config.yaml
n_layer: 8
d_model: 192
n_head: 3
n_kv_head: 3
head_dim: 64
d_mlp: 768
vocab_size: 4892
activation: "geglu"
norm: "rmsnorm"
norm_place: "peri"
norm_eps: 1e-05
positions: "rope"
rope_base: 10000.0
rope_fraction: 1.0
qk_norm: false
attn_scale: 0.125
bias: "none"
tie_embeddings: true
parallel_block: false
extras: ["capped logits"]
init: "uniform"
init_std_qkv: 0.0411
init_std_o: 0.0411
init_std_up: 0.0411
init_std_down: 0.0205
optimizer: "soap_variant"
lr: 0.00591
lr_mult_o: 1.52
beta1: 0.95
beta2: 0.99
lr_head: 0.0111
warmup_steps: 200
schedule: "wsd"
decay_fraction: 0.752
decay_shape: "exp"
final_lr_fraction: 0.0
batch_tokens: [32768, 65536, 131072]
seq_len: 256
doc_mask: true
train_tokens: 241500000
steps: 3695
dataset: "wikipedia_en"
Each number is 50 + 10 x the weight over its row's rms, rounded and kept within 0 to 99. Layers, rows and columns count from 0. The size before them is the row's rms in percent of the matrix's.

# layer 3 MLP down (transposed), 768x192, rms 0.139, rows 94-105, columns 96-191
106:58 57 80 46 45 49 55 73 58 55 43 50 56 24 48 44 66 67 48 48 36 48 48 66 51 37 54 59 46 51 63 36 56 44 40 49 44 58 49 52 70 44 45 51 31 54 41 48 51 49 59 45 56 41 60 44 47 49 40 74 67 41 42 61 51 34 24 61 52 56 51 46 50 49 54 52 59 47 64 64 32 55 49 62 59 31 50 67 32 49 45 34 48 54 55 64
090:56 44 29 52 47 54 46 64 41 59 41 56 56 46 42 52 55 33 43 47 56 49 54 47 55 62 52 39 44 54 54 47 64 59 63 53 54 55 57 31 48 66 45 56 54 41 50 56 44 43 38 50 45 44 54 33 53 56 41 57 47 31 46 47 48 39 67 43 56 56 48 52 60 41 62 58 61 57 30 64 36 51 46 69 53 44 48 38 39 59 48 50 54 57 37 53
098:51 56 70 52 38 42 48 41 41 49 60 51 50 34 61 43 61 51 58 58 47 59 64 51 39 32 33 29 43 45 52 57 67 48 61 66 68 55 56 63 43 65 53 47 64 42 58 56 35 52 65 51 39 44 57 49 36 62 51 68 51 40 69 72 50 47 52 35 43 56 38 57 50 49 53 45 36 56 67 45 35 49 55 38 64 58 41 43 49 56 65 50 55 44 49 61
105:41 41 54 36 73 27 46 58 64 40 41 48 44 47 70 46 56 56 47 53 43 44 64 47 39 52 32 59 47 57 43 52 46 46 50 34 45 62 66 56 41 40 44 44 46 53 58 63 55 54 36 54 44 52 58 35 69 54 40 63 45 56 47 54 39 62 42 40 49 41 59 58 61 63 51 53 49 48 46 56 29 59 48 56 48 49 72 59 59 42 40 40 49 46 44 32
103:47 54 56 56 55 42 32 46 52 49 44 57 53 45 47 69 44 58 59 50 28 50 48 47 58 40 61 57 52 54 67 58 66 43 64 51 71 49 45 68 60 45 47 51 49 59 54 51 46 66 46 38 42 38 51 48 61 56 53 71 47 57 61 44 45 43 47 59 64 52 42 40 60 42 48 49 71 41 63 42 38 50 65 63 39 22 54 48 46 30 55 43 50 51 38 37
097:49 53 48 69 57 56 31 36 43 54 51 62 37 43 38 70 41 53 76 49 23 60 63 35 56 55 49 51 39 57 44 59 43 67 65 47 46 54 45 29 44 50 38 45 35 53 40 50 37 56 47 53 52 51 45 71 48 37 34 37 51 57 59 63 54 46 57 57 51 51 65 64 53 73 57 67 40 52 44 29 70 49 41 48 71 67 47 36 55 39 70 39 45 37 36 47
101:49 77 51 61 54 52 44 51 42 37 57 46 48 48 35 65 36 57 44 42 60 48 57 66 54 47 47 46 48 39 53 57 58 50 60 57 60 46 66 41 36 52 52 36 35 50 57 36 46 48 38 36 41 58 54 45 35 27 66 47 49 64 46 47 38 65 64 27 38 53 66 35 59 47 40 57 42 19 54 51 27 35 37 49 70 48 57 47 50 45 56 50 50 64 46 38
098:40 52 65 37 47 47 50 44 44 61 46 44 52 61 44 45 59 56 47 67 59 56 46 65 56 63 59 54 68 53 60 60 61 53 42 50 69 57 46 68 47 46 37 41 33 41 62 52 42 49 38 60 49 51 63 38 53 45 56 42 62 61 48 43 43 36 48 52 46 56 52 57 47 54 63 47 69 65 61 46 57 44 51 49 53 59 49 54 52 55 47 56 56 43 38 41
105:70 49 45 59 44 62 44 53 66 71 71 34 53 60 48 57 51 53 67 53 59 55 54 36 53 48 40 61 43 51 50 63 53 59 55 45 35 49 38 54 46 58 36 56 44 52 24 47 49 31 35 44 50 48 55 50 50 41 40 46 67 57 45 60 34 47 37 51 52 45 52 53 30 58 46 54 53 49 58 49 39 43 59 50 45 39 63 42 40 68 44 52 34 45 46 43
095:58 35 58 52 51 62 57 61 39 37 59 46 44 54 42 65 53 41 52 56 63 35 32 48 55 55 35 56 52 56 43 49 52 35 46 36 52 49 43 51 67 61 64 46 43 37 38 58 62 55 25 47 48 47 61 38 45 44 53 71 33 50 55 51 70 47 49 70 51 48 51 54 56 73 40 75 52 60 44 63 66 52 46 47 44 47 40 49 44 42 60 49 52 44 61 39
124:61 34 49 32 51 55 58 61 64 57 68 56 56 58 54 47 45 61 34 62 44 37 40 65 42 32 48 34 45 37 46 34 60 68 35 70 41 47 47 56 68 54 43 50 32 55 49 44 57 56 50 41 38 45 39 66 29 60 52 50 56 38 48 34 57 44 51 49 54 65 45 46 40 71 58 61 56 53 43 53 62 56 50 39 58 48 54 60 48 50 60 59 33 50 49 52
103:44 45 66 50 46 45 33 41 54 56 53 53 45 48 48 55 44 39 69 38 39 51 45 41 51 51 37 37 51 33 48 60 66 51 52 36 59 38 45 49 49 51 51 55 49 36 49 51 39 48 46 48 45 36 58 37 51 51 57 54 57 49 22 62 54 57 67 50 53 63 37 46 64 48 57 62 53 40 39 58 34 68 45 64 50 39 51 53 61 41 45 45 58 53 32 44
# layer 3 MLP gate, 768x192, rms 0.151, rows 95-105, columns 96-191
098:21 48 58 48 46 47 37 34 53 41 64 40 39 58 51 42 52 56 40 49 40 45 44 54 49 32 42 55 58 41 42 54 36 58 51 38 52 43 49 59 43 35 41 52 51 44 47 47 65 54 57 40 45 45 39 52 41 57 46 38 55 65 54 53 40 44 49 69 50 45 58 53 51 52 36 51 43 44 68 47 71 60 45 41 41 60 55 71 47 41 44 50 50 40 65 47
093:47 58 51 45 43 36 68 66 36 50 45 35 53 61 40 46 49 54 50 42 48 54 51 42 38 29 55 48 49 62 56 38 37 39 53 52 62 41 60 53 44 64 31 53 49 57 59 41 62 52 62 52 38 39 67 47 45 53 50 59 51 42 54 32 44 44 53 47 57 32 74 71 51 54 62 52 35 59 49 46 46 50 61 51 36 61 69 56 64 41 44 45 54 28 54 54
104:57 59 37 60 62 46 67 45 45 45 70 48 70 60 53 62 63 52 45 32 61 63 46 74 40 54 32 52 52 69 49 22 52 37 30 44 43 44 68 44 55 41 39 50 51 62 44 73 50 44 57 58 45 42 46 40 34 50 62 56 58 44 55 48 53 55 54 46 32 69 43 49 56 42 52 51 52 57 57 47 53 35 56 51 39 34 56 54 64 42 40 58 48 48 42 43
108:50 42 41 67 69 38 49 59 60 55 50 45 39 54 40 67 50 42 46 48 48 76 66 50 31 40 46 33 46 77 45 66 60 62 73 46 44 52 49 50 41 60 46 62 42 49 51 50 56 56 56 50 21 54 41 61 49 33 37 39 43 31 57 56 49 57 51 50 49 40 56 47 44 66 49 56 47 47 44 44 64 53 45 44 34 52 54 60 60 53 46 41 47 51 68 61
095:49 38 43 59 63 56 31 12 46 51 41 55 40 43 35 73 49 54 62 42 36 49 50 38 37 53 56 62 44 54 45 45 50 76 76 52 39 53 53 43 40 43 42 41 49 57 48 60 72 63 51 68 47 56 37 60 46 53 55 63 51 40 43 66 48 40 46 61 55 47 56 52 58 64 59 52 48 50 45 39 49 57 45 47 63 55 42 44 45 50 71 48 53 43 42 47
099:49 41 46 47 66 51 49 40 61 36 69 45 72 54 61 41 43 37 43 42 52 53 41 62 45 44 59 54 43 45 58 49 42 50 47 40 37 68 50 50 70 42 43 46 50 36 56 46 42 63 78 60 48 51 54 46 64 58 20 64 41 47 49 28 53 45 47 66 52 47 40 50 33 53 60 44 31 66 49 39 56 51 48 45 60 41 60 42 52 62 72 65 71 36 67 55
097:53 50 42 43 48 55 63 47 54 68 55 43 52 61 34 59 55 48 42 48 28 59 43 53 50 62 52 44 55 44 57 69 52 64 40 55 58 59 54 54 52 42 32 49 33 45 59 49 46 60 31 57 56 55 52 48 37 57 42 30 67 50 56 58 41 61 49 48 38 63 62 52 41 40 56 57 60 67 46 53 25 50 56 40 44 57 46 77 45 43 51 51 67 55 64 34
101:50 42 57 56 35 50 50 59 61 72 46 39 60 43 67 62 38 55 51 60 40 55 54 60 66 39 57 46 41 40 48 46 40 53 48 40 57 46 78 47 52 53 39 57 46 48 44 45 60 33 36 65 32 47 57 26 37 45 45 49 44 58 49 54 42 50 55 33 50 50 37 41 48 52 34 54 44 42 43 59 55 38 54 43 47 60 52 60 56 55 40 50 43 37 43 54
096:41 63 46 57 45 51 55 63 35 50 49 53 50 59 48 45 46 35 49 55 35 51 45 40 62 50 30 72 56 53 57 47 52 43 37 39 57 43 47 31 60 38 73 45 54 42 63 54 54 51 48 56 42 58 61 45 45 55 53 55 32 52 55 60 30 36 43 55 34 51 37 39 55 53 52 51 58 58 46 45 72 69 35 53 40 46 59 53 57 44 49 36 50 34 49 44
118:49 41 32 42 59 43 64 72 55 53 52 57 62 47 47 48 51 55 41 64 66 53 63 41 51 34 42 50 62 60 57 63 46 54 54 52 59 52 46 59 36 55 43 32 48 53 40 54 30 75 59 42 61 59 28 61 46 51 47 64 52 57 47 49 41 52 57 43 53 36 41 57 58 61 44 55 43 34 65 29 33 49 49 68 41 46 57 53 37 50 42 59 35 44 49 68
095:48 37 37 34 64 39 49 47 38 38 29 72 54 63 61 55 46 53 42 56 64 39 26 44 36 74 35 44 41 38 43 49 47 54 56 33 33 47 45 48 48 47 47 49 53 47 55 49 61 53 55 43 45 49 21 37 46 54 44 59 60 55 58 60 49 34 57 52 51 41 46 58 46 36 40 44 36 49 45 59 59 40 54 28 41 47 55 49 47 59 57 53 47 40 52 45
# layer 3 MLP up, 768x192, rms 0.151, rows 95-105, columns 96-191
089:40 51 60 49 43 47 51 30 66 51 47 48 43 57 47 48 41 53 39 28 29 60 46 58 53 50 44 54 58 40 42 59 39 45 46 49 45 38 45 50 60 33 45 55 49 42 59 40 52 45 64 44 43 49 51 36 44 52 48 41 40 74 59 52 49 71 47 65 62 41 54 48 58 62 32 52 44 56 64 43 64 65 66 35 46 57 55 61 46 48 39 55 47 56 50 51
095:47 52 26 47 50 55 44 38 42 50 42 45 47 58 55 54 39 54 59 50 58 46 52 59 51 56 39 52 50 40 41 57 36 56 63 29 41 41 43 46 60 48 40 52 57 59 24 47 47 46 57 52 56 41 43 66 60 28 49 39 47 59 30 34 59 56 49 38 60 50 49 32 49 42 49 63 31 61 47 63 56 41 51 58 52 58 42 63 42 49 47 42 39 45 47 56
101:53 53 49 47 43 68 56 62 37 55 68 46 55 60 66 50 50 46 54 55 52 42 39 38 41 39 61 51 48 54 39 45 58 56 64 54 53 52 55 45 44 33 47 34 47 65 54 41 41 47 60 42 61 34 56 49 47 49 65 51 53 65 78 43 69 39 53 58 75 67 46 54 45 48 44 17 61 52 49 41 53 55 49 46 44 60 41 56 39 62 54 65 59 43 55 43
109:54 34 57 62 40 50 41 62 50 57 53 47 52 57 53 35 37 55 39 61 48 44 65 40 44 56 35 41 50 36 47 51 49 56 50 35 45 42 67 31 36 56 34 52 48 43 55 34 56 34 39 45 54 32 44 48 41 63 42 58 55 52 48 58 53 42 62 42 32 49 64 62 56 57 59 61 51 64 35 53 59 54 53 52 54 59 37 58 54 52 54 63 41 47 55 28
085:38 56 63 50 42 33 66 79 58 59 57 42 68 71 59 27 63 40 55 71 54 50 64 50 54 46 56 42 52 32 45 53 43 40 42 41 58 49 55 56 54 52 64 53 35 62 52 35 49 49 71 41 50 57 57 49 60 61 46 58 43 53 50 35 57 44 48 54 42 50 39 48 57 40 35 61 40 43 54 57 33 43 58 59 45 37 44 69 53 56 29 57 40 63 56 47
096:37 21 48 44 31 62 57 44 62 39 54 63 43 39 60 25 53 60 48 50 53 56 65 22 51 43 50 54 61 56 58 57 28 64 51 42 51 40 61 49 52 61 56 60 34 47 64 61 45 58 50 54 49 35 53 38 62 58 56 51 37 30 49 52 53 46 40 48 56 56 17 46 49 52 47 50 58 53 48 35 73 53 33 56 53 57 39 44 40 63 39 50 49 60 61 45
092:45 43 34 53 58 48 51 46 51 37 38 55 43 37 61 54 44 43 63 60 65 46 56 42 41 39 45 51 49 56 16 49 55 42 61 54 46 39 55 32 60 42 53 53 63 56 23 60 44 48 45 32 43 50 41 57 56 42 58 53 41 52 49 36 58 54 40 38 63 35 49 55 59 44 47 47 48 28 47 51 56 59 43 57 47 52 46 44 47 44 43 47 50 43 38 68
095:51 52 45 53 54 54 55 48 52 33 59 39 45 35 66 46 40 67 34 43 45 45 48 38 37 48 49 60 50 57 60 57 46 63 60 55 45 62 34 51 36 47 45 47 52 56 38 54 41 65 48 31 64 61 43 73 59 63 53 47 60 47 39 27 58 63 44 63 51 62 53 76 49 52 65 45 56 57 55 66 39 54 38 63 58 45 48 49 31 46 63 45 64 55 62 45
103:42 55 50 44 56 29 28 50 52 68 46 53 43 48 44 29 49 68 54 42 43 56 54 49 60 57 73 49 34 28 55 51 47 58 38 47 53 49 51 49 53 51 37 77 47 52 56 62 37 47 65 56 49 30 38 57 44 42 61 41 53 57 46 45 39 63 60 38 39 61 39 41 50 57 79 38 60 38 49 59 49 36 54 51 61 45 46 45 59 47 49 52 45 41 40 47
105:42 37 39 50 53 63 58 48 56 44 40 55 55 45 40 61 74 58 44 47 62 52 41 40 50 48 60 51 63 57 76 50 33 36 56 65 44 55 44 38 48 36 51 41 40 55 33 57 49 59 54 48 74 72 37 41 47 47 46 60 52 59 50 45 52 49 42 26 66 54 51 60 54 52 67 54 53 51 63 57 51 48 56 67 51 41 67 75 48 49 62 54 44 42 38 47
099:45 64 42 37 51 53 67 41 67 52 52 48 62 39 58 42 53 56 51 73 65 42 57 40 49 64 59 71 40 57 50 63 34 57 53 41 36 39 45 43 44 42 46 46 42 46 51 49 51 54 62 42 59 49 30 40 49 59 52 51 55 41 74 43 45 42 50 51 51 61 75 49 40 47 54 54 54 37 59 52 45 41 58 49 55 42 56 58 40 63 50 61 49 54 72 53